Part of a small language model's weights: 9 layers, width 512.
Each number is 500 + 25 x the weight over its row's rms, rounded and kept within 0 to 999. Layers, rows and columns count from 0. Numbers have three digits each. The size before them is the row's rms in percent of the matrix's.

# layer 2 MLP down (transposed), 1344x512, rms 0.174, rows 238-254, columns 384-511
102:497483519487489502508487516496521490485532507499503474522481516483451520490532529495514511518484490521515522531476498464504535478502514504488471507515500489505539527530494520512545489568440493476484506500518485457518478496516503492546532477500485540468525495476503522512472474442476472434495487521454506500550527559527432466488478499504502478531541524467495524479528513482490495529487
102:504533490497446535502450523446531471472465554498481524535524514460505487491519504518511498531451537499506468468479547522514459499523519449453465508476461498514521471511506494515474504513546526527518535530527465451527489485486494519493487526507456558455520520513535472486512494513518494475518493515482503507536464522526502510484472503512504475473534502483445510454529510514524559499460
096:460524493513494507488472521516502482498500558511512550509519470518528477480503497449477504490545507490496548492507539503492505515510510515484456519503504506528497471556480485492521466502507519502497526459488541472512492485542507464432547505536490543471544493482538522441527518495507513488544487501486505500496475495457465514530512492490518512514501540541501480520504491498473533497512
104:513458517563470519502547490533492478480513484490445490493501510500495489443512468510453416469501480502510498531533477552549440530536451465483514523474500471499493514492488488484542533480486480506485495530447487482488503479467525522508504540442547513527516525467490490515511516496506528491512501465482513488484499491490459490542456530455488512526498483520516474485533511492508488489496
104:531499503510517514485483549505470521503546485479473470492495464484533500502538465493551524492488488510465487509474512506513508486469508476494494494537507527545519534542473502513532504438526509548492519466535480476502511532526494461506478493486495552501530536530490459497513499511488515503457467485472492494492512474471487467521489509509501493511481468501487504503498469528499493510519
101:485494495525459478456520481503502455499528510555477493504498434473499570533467521462509488480515524536490483522514535499538475510490499535475500478475518505525483566454507485507492544553505516499486517502522460494445496497498482504495499482518531512522474483499470479520519502466521489503498513542503481480518452473533519495465505518503504544484456498516531548447522483510525506501521
092:526509517500498490549491461524498529495509471496472489486471540522474510484521509507501535503525532499482492505546478497462489515528457469465490532466489531523536506494511446504511496492469491493472500519523544508509499475476459507544511494498473505563508496498452495476481475499501460591474489537505511538533566538462518501508512516464480457465492531492480474507495521475526492500505
099:469481486484504486479508545455521539497490484473509507432478471492515492522486470525519534473570506511483546498548519525513516488507485513509484472493480493485551541506488520527493528480529499489509493540452495543511493494500495473487523532544459511526512489527474495522482472526528496477502527514527519497503488475528463482489529541468485499504480528549536482531505487467542518477482
102:461470479506469514527491509500499458504499509503505477518466490521500500515497513462523483502516536476514479481438475521507449492546481507474479515530508513471488499509490485478504498476466550534514515496507493510500505507526489469533516504512473491493479514482474484530496478469539486491524525511520496514517497490510491503504482507486510523514525525539451463484524516454527507525531
107:479490514476490559503527522484516506486488530474468526516500561495516523498478521503515483496477442512518542490511518505487521546497459509514502545517517532502478524469502505496533524503486574483531512494518480496510510480452505505486540516503520501524458489509501488509548465476491474509498482510498514478511533442510493522462450499468518495497452516530480481527535503521495514556500
100:480475519507502515519486486504530526514471532496481529516537505509487527516459527518500443503510464496542520523494465451539496480535502507459494536498457517520497503531473498474506519532515482527448494488474512475442464490499489487553465470505495513482550524527515533490486494520461481574500494504537504538491490503524488561451445539536506489506527464528494475532518498491510453472472
107:511464517521510477514477493521502580513495481494486513492487463529529521532543505447514574508540547484466481553467489503505500520521525479506538469497468526503485537507472509473512546490507506517502516470550495503477479514515509487499528486451516467484550499503487488463508491532537538487478508480493456495509492492479534513511512487495494469497491509454530495532506502492473467503513
099:510497477478508528496517467441485525490481467485520497532518512504534486490533557468485519509508489492496468462487560517491534534469498482543491527489531526517522542457500514508554497543503486490477500422520501490535514520467504502473510495531491534463518473477503492524483508524483482490439511470462512488487532480468474491483460487468500463459486456503503504521515491470470510481524
104:484515553505500493503498503507490530509496469530500501491512488491500528497507515540513497562470494488546495539505510515513538499478507492533498482542519496447519502497509485492500511522480479441525525508504538497505491467499504489515498522513502532490502465507504536538526489539521516518479511462493483523514515485544472486472519481549541469514450523523514531451527510469493538487491
099:496481520496549479498523497478505498478491494522520501482517510540479507504535487493536505558488499511494496486524494541488436485492453527491485522468493489539483476534499522500501511489468484508482442506483564506476468502493489489450552482485488493488501472504511513472498506493512485565505466524452497503513464514487519517548470495519478515520504486553498534506520496525503489480513
102:511572468511493482450478471520499487454525533505477499481477491509506496479511454536528524509453499486483519518510463505514475487485487497535492487514501510500489514464531468493481534454516468497489485446457470552495556500530522503484467495484533514486483548495491489466485511528504497470487490519489522505494486528497540480519508500483493492512517494498466484512474497458536504484470
101:504529445542551526534547510510495472503473474497448486517521500514542484494551493511511491527505482474499526534540517515475481518503454509535515492534495503527515494501461499505520499486523479538509503515490508474511505525454488526537470482487469477485484510500483503496516521483518472488479493507492513455502514505492477516496482482498518465506466484464501556471523510532518499486533
# layer 2 MLP gate, 1344x512, rms 0.185, rows 239-255, columns 384-511
094:543459516520471502488505501500479475526504486487455499494522499529500528518495498481504539492480488495509515510520479498501507496518502508534498481502466464452495495490517488527520484496489488492495525513507498527477498553507478489508525542477500460468481512451527506491552482512485506518547500505501498499461503513480487443518488496496531522505486497470528492508524523484557494453503
101:510547470485511500512537490497501547482483512513507478475479493493516444509521516536484494523464493483500473464507448518497443512508476520494528527492493487485492492480471499533505555540500484548497487461464495498506462472485516542526519457495498483534516494502487535572528491506465500509515518495482506527461484503511454473474508472519472506484497448470495547476503532521504502493509
101:535497511513489466523523528557514515587479457504482523493485500516493502489506479539537500469483455544457512486540529509474522515464528543469507511490491496486507477480506553507472507481487473474490484453491435489549522537511512506470471433489531530441486490514517515481493498470492497497534535511501511497481541481558501459531495482493506532475508494504527487485531485504481523507535
100:470516511535484474485469468513467509536491525486508519512512536535495519492518503518503514518504519496497480489529535500511527502511493516499529498529507451477495521483513459497504535496480451525525481488492469522512518489492526509523514462474523490488479506474487527489497482493502498502486532553472521498517522488475510501516526494513521501457560486481457496541495515523505485477476
100:508466508498532506501489496473539446499552508476514520487476519504485475505521503504496494552513480535513523504486496471530490467510572523529521501503526496485466497469473533493505506512502520479531483532477493502494538555462470518475545497460514538528549484505507595491496506476498540497475502480494536518512475513538473504467534507525513518493470501468524525540510541491503505514476
099:553493507507552482467533503518484491519479500506471436481519503527476500507486486461526515503488477454502467510516498499513499497522494515502496500486455489509519450499472475459519478475511521460478516492510518505499528489528475525509560471504432495480503501509504461497527524477490534506476515443456494497536483516497514517522488492532499509487497507472502500490515500485537493449455
095:528521555529471471501527507473516521495506475540512505497448486515495517508481523525492487492509516498456520506524482492529509492491455554490493492507537469520518456547499498498540477495450496520482478500526481480455475463524495543446491507504526507449471441558525487438574496510498473523545495462484477484495489484510516456466534479500453513461533502488526497535530493467442495462526
103:508518516449471535448539485475509495513509515491563477519489444490471505474510483520519473538467517462517516456526448528482533480519530474464542502526494544477500451482509480516531544488486534485463490481522471514489506507454490468551481549515458510494507507534478477522507503516484509446502486496530513484507504515538554521500542492481519461475523486508460454480461502488459483546499
103:516522503509492466479477475495500482463507508515513478474534502522506548497500514522532516507502501470504492539478489519558486506487506514493466477516528503508449525474529475524482472455522486499524548495543483519468544485493459487531495495467492507471510516539473488513437450522510517494492519524479528456488458480492493518505488481519462484502556504545518518519473478534497533510513
095:536526524511466501487489512509471477480491451474465496550497500518508529506522504509451486482520499493529486493486541454504502487485508506462485514476529472538452514497449474521509494524435495448480522486477480513511486503556504540500483488495500519499486507524520493518512531493503530474568514521492439481511473503534476536513467565523516489548508512486483514544509456485467478481531
118:493498519477479507496508477473488530514494512520474481530473507498498508488510508513520531526532511480506476513514527513540496483471515512508463465524487526514480470501501489449537526497522495516543483465500480466476492454501498488479508514489511473524477496446504490543528520480519515483545484481515453479473460527478569511488525493527475475534499524517497528487509465493532492511483
094:538501495544472520511531548483513474565519528493480471525504529507488501486512523522547470475481528486511519483451534501469498494506476436477528495464490507506520491483523494499497514498513485495482554507461513477504483515503526501505509520455476480525505490492477528490503516488468523498475520511445487534515505493534467437472558520507484507496500500480480479451506499518532477512490
098:511508523484471503497477529499497520491507507560478473490504502464531509488515515544511506502493512489545489564493559502534534527487496507515468445503522502475479507521524491499507517465465507419503498535536489547515496481479478448534493427543493542490476502493488505516488524508515520512489503490524489488494506509526478493505545491536535483444496474529524495478500540484482515488485
096:554548498530516515523521503465485461470497513472550501501490480559490513501474505489483542486509456488520464494490494461503538490521492527513508467470474459524515474505539456547529481533469520559495523460509494527501501463497488536521510464465481521442454453499478497478520516527462471483478522483460478529513505504505480488563507487428506510494489510488564529482505507526517496499490
102:513475487467442541525542562470521503512505459504474527507504497469496497503518504487481497465489537527526496493510487457451574556529490477512499532479524509492501505481505540482514506521476503458492490501514524468493527496533479492511509507500550484464475547510495488504497471466487482494511487485528496428483506519489506536515494482536456475466546457494526446519486498503470498492517
097:479486527516532493490482541497532469529556473512509490516470483521481481501490514538546464504539522505473495451482474456470524506480484477492506511535503488510494473490528521470520505493502521474469486479503485510517492473529478526484492478497493499544531489516478530543479526502507508493488494505484489512498486486516511523508468499527495511540515523500498519443498475488522488500518
096:475509470472484481491532487495498472502468503476490476476508549503489489512530524499531496502456492479508481481464521522457536482536503529507532486518535493511470462457480521525458494527483535458518531513513496503552510480496478467480519476529465451448509523496503516520489545534516488527536492498512487486499552540461502530539523568560492530480543524508493494489515474518528539534455
# layer 2 MLP up, 1344x512, rms 0.185, rows 239-255, columns 384-511
093:472499466504487526480488465521506539502500521528550488514491493481509513490472528550511511522486499497463544513532492465546509512503574486490494546477514523523481480488539516429484508491461481494533504469498543426479495479507550491526502485521493508552481519504507478521486549490498462507497475489510507485506452514481480518472485541506518499498527508549480495469463489566491531507505
096:493474494511472496462491494486490464503478570478485494488486532511513507502477459478472511483500514500518519514502481511541518501516479486490474495528499527494497550523523518503484502543488483516493487453488447519534531521528480470486547543520498488469520545504500510498473499485520513514542477507527465495526513510485459502507527499487563479518489504483488491494485484511499513492471
099:488503500488512518491470487529458517511522446514471516494490521499486470524513479502483480489482481497556497482492512507491461463502489504494463525480486496473488516536485525498476479474458527507494476500504487501466530486513542521464479509497497496494509495521462496480489479472505497504540536503530532517512522505549525519505462514506498488501513512489540488495476482556470548502480
104:508498504485509466528527510473490523472492452493499517496491516449520487525485519485466483474503486502470483478510510507488454465452501529546495558540458501533445534486525504521490495462550456515506501496498477519509508479491468481455469479480450517526494514514483462457536524475444516488496468471478527526536536475473491504475449513490486495508516451493485507506495470464488489498492
098:452508480483546491462507536493507495534529519536507507538503489516492500544477543515485467488473516521430497495513483540556494525460506501466513487507530542464490500524469488508476478565514499514524477463481442486448494511501534534513534463477524502497485470499480487526539554498538492495478503499487492504515462529519523513507541523506507478475501492535554500497470487500517498496532
099:466504527446480492511511524476526511513478495554473465498537536498518476468503505464488525523531430471486477486500525497481544494495524521526487492457493511528528511511535506488530544464513489538517487503496502509449494482530488505481536508502490459490484519509510508501488508450487479501555478527447486478531470470477493517516503513491504485508494544535543498482513489497501503472492
099:489488512490502457501508543476498521497487508478488482509506541526492525542534512509480448522525489496536536523466504488485512534464456468511492512484491497487509508532486413474490488455505472482511471496522550510503510512520484460434508483479523485490490496507469452490517518520532480503458509503538485482508540483527481472506510528511493502454500511526479513514436475488486471527547
101:508510479493500471495502509504505537504509512507465492505542547483460506487502500491471526533503462468543494470507507498520518494517506517452465515478489487491461462485495456510466457491478492479511503506501538501531506501490528441531536525523513479473511519461457520523484481507469480497528465492506543493499516524525473494472480476536479497492487523460456525541482517508484472500507
104:447483476508492501516489499523555489490509509503464522502512515459478489553504465483488498481471475490508534512482487519485484487496475533489515475494507527536503524506539539540541454456493498516551537471501494532511515461472487481516512487524497490483500466521512508476521511523496488506551476510484524536468489444513478472520501494476490528516439497482495508526522492513466467499510
094:488501488490536492462489487498511534476509470514504541547523484506524510478529489506504495464439474518541514518515549462507519496521493494502520505516562474464484475508535517524509511504516504522490467505511519525490484480499466485521488486499494542481502491544504525507507537467503574504571475504518504506500471485522522480462476485503493514511466507526501518490510482524518475463533
110:499494499513503547510530506555496496490515526517543533484472468497505537511513522526510471523539492526515498500506471527543550538500504508492499514463464492529468493509454509462539531516520530533477548517486509503458466510504495475501514502480535527504491494447499474478511515514507506504531488504508443474506514482479512532521546474477492491531502469493514496519484485500525515459534
090:470520502524532496522463465488468470460483516514464497508479488497464515515502491523478523503493507466503513499493479527510447543496487502537492483521484471514515479542524565557550504528532494519456515538487510480499534493474534495501503477496569514481497503487459493491469484517482513502508478500483506522441499479501510495505490499469554527468474478471505503505477459480468499525510
094:542552522533513461511537486492539473485451451501443516518507512504471499517510523544487489530503525483491543548441491511485507487504508500483533482486520524497504483504523467529488501512471492487473516529495519510518432504505486496492528469494507507539518518504481521486509486478506494502553510507502502510592524527485501536477523467510495457504508504502478507482510514536501504480502
097:505493467563449493542559460530437457477494467494533507479459494518508507496494459472477534511481502506429470524511493473536490531488474502509496483466484456470528524500513542501524525515459535502472479502509519531479472453483477518492544495491493472495505459519491469525485536462512452474491561544493469465497480545465478482513463491475488571497497515509567554518534501516484467498503
104:461506476465472445485518515507506470500474461501508505474547523542508493473498479503500523453468509514499474501517495526498499485459489521454514502472540519526482495523479508518515499497501553478522480520459495523509495495489499507434514458496500485538479482506497460494455530534515496538487513521474462528522489504446542499487527516442501504495450527516467486506520469530530485489488
096:455565441536517484533542490486545506498529518476503536500474474493513486480489474453518500539529507494511513527565467504501478464501485525485460509482517480529515535486488503510505481544480485497508495488514492525467467499504515495528467487526543501446479489474473446460556492471503525503524506526478476448503537464524471488492484506499487466465507505489494509498488505493536464507517
098:474495523489467483501493511508511485461488477512539482495497573455515480507468518492486530540484476461512459548501498533506541479477529502512521496473520566497501485486507489530509496503528477545512508530518496476526525499484489557475502508438481528491495512496538508466484466485474474485462493545474519496482514553477462509525505493525531517524519492489520516502504486494521584511510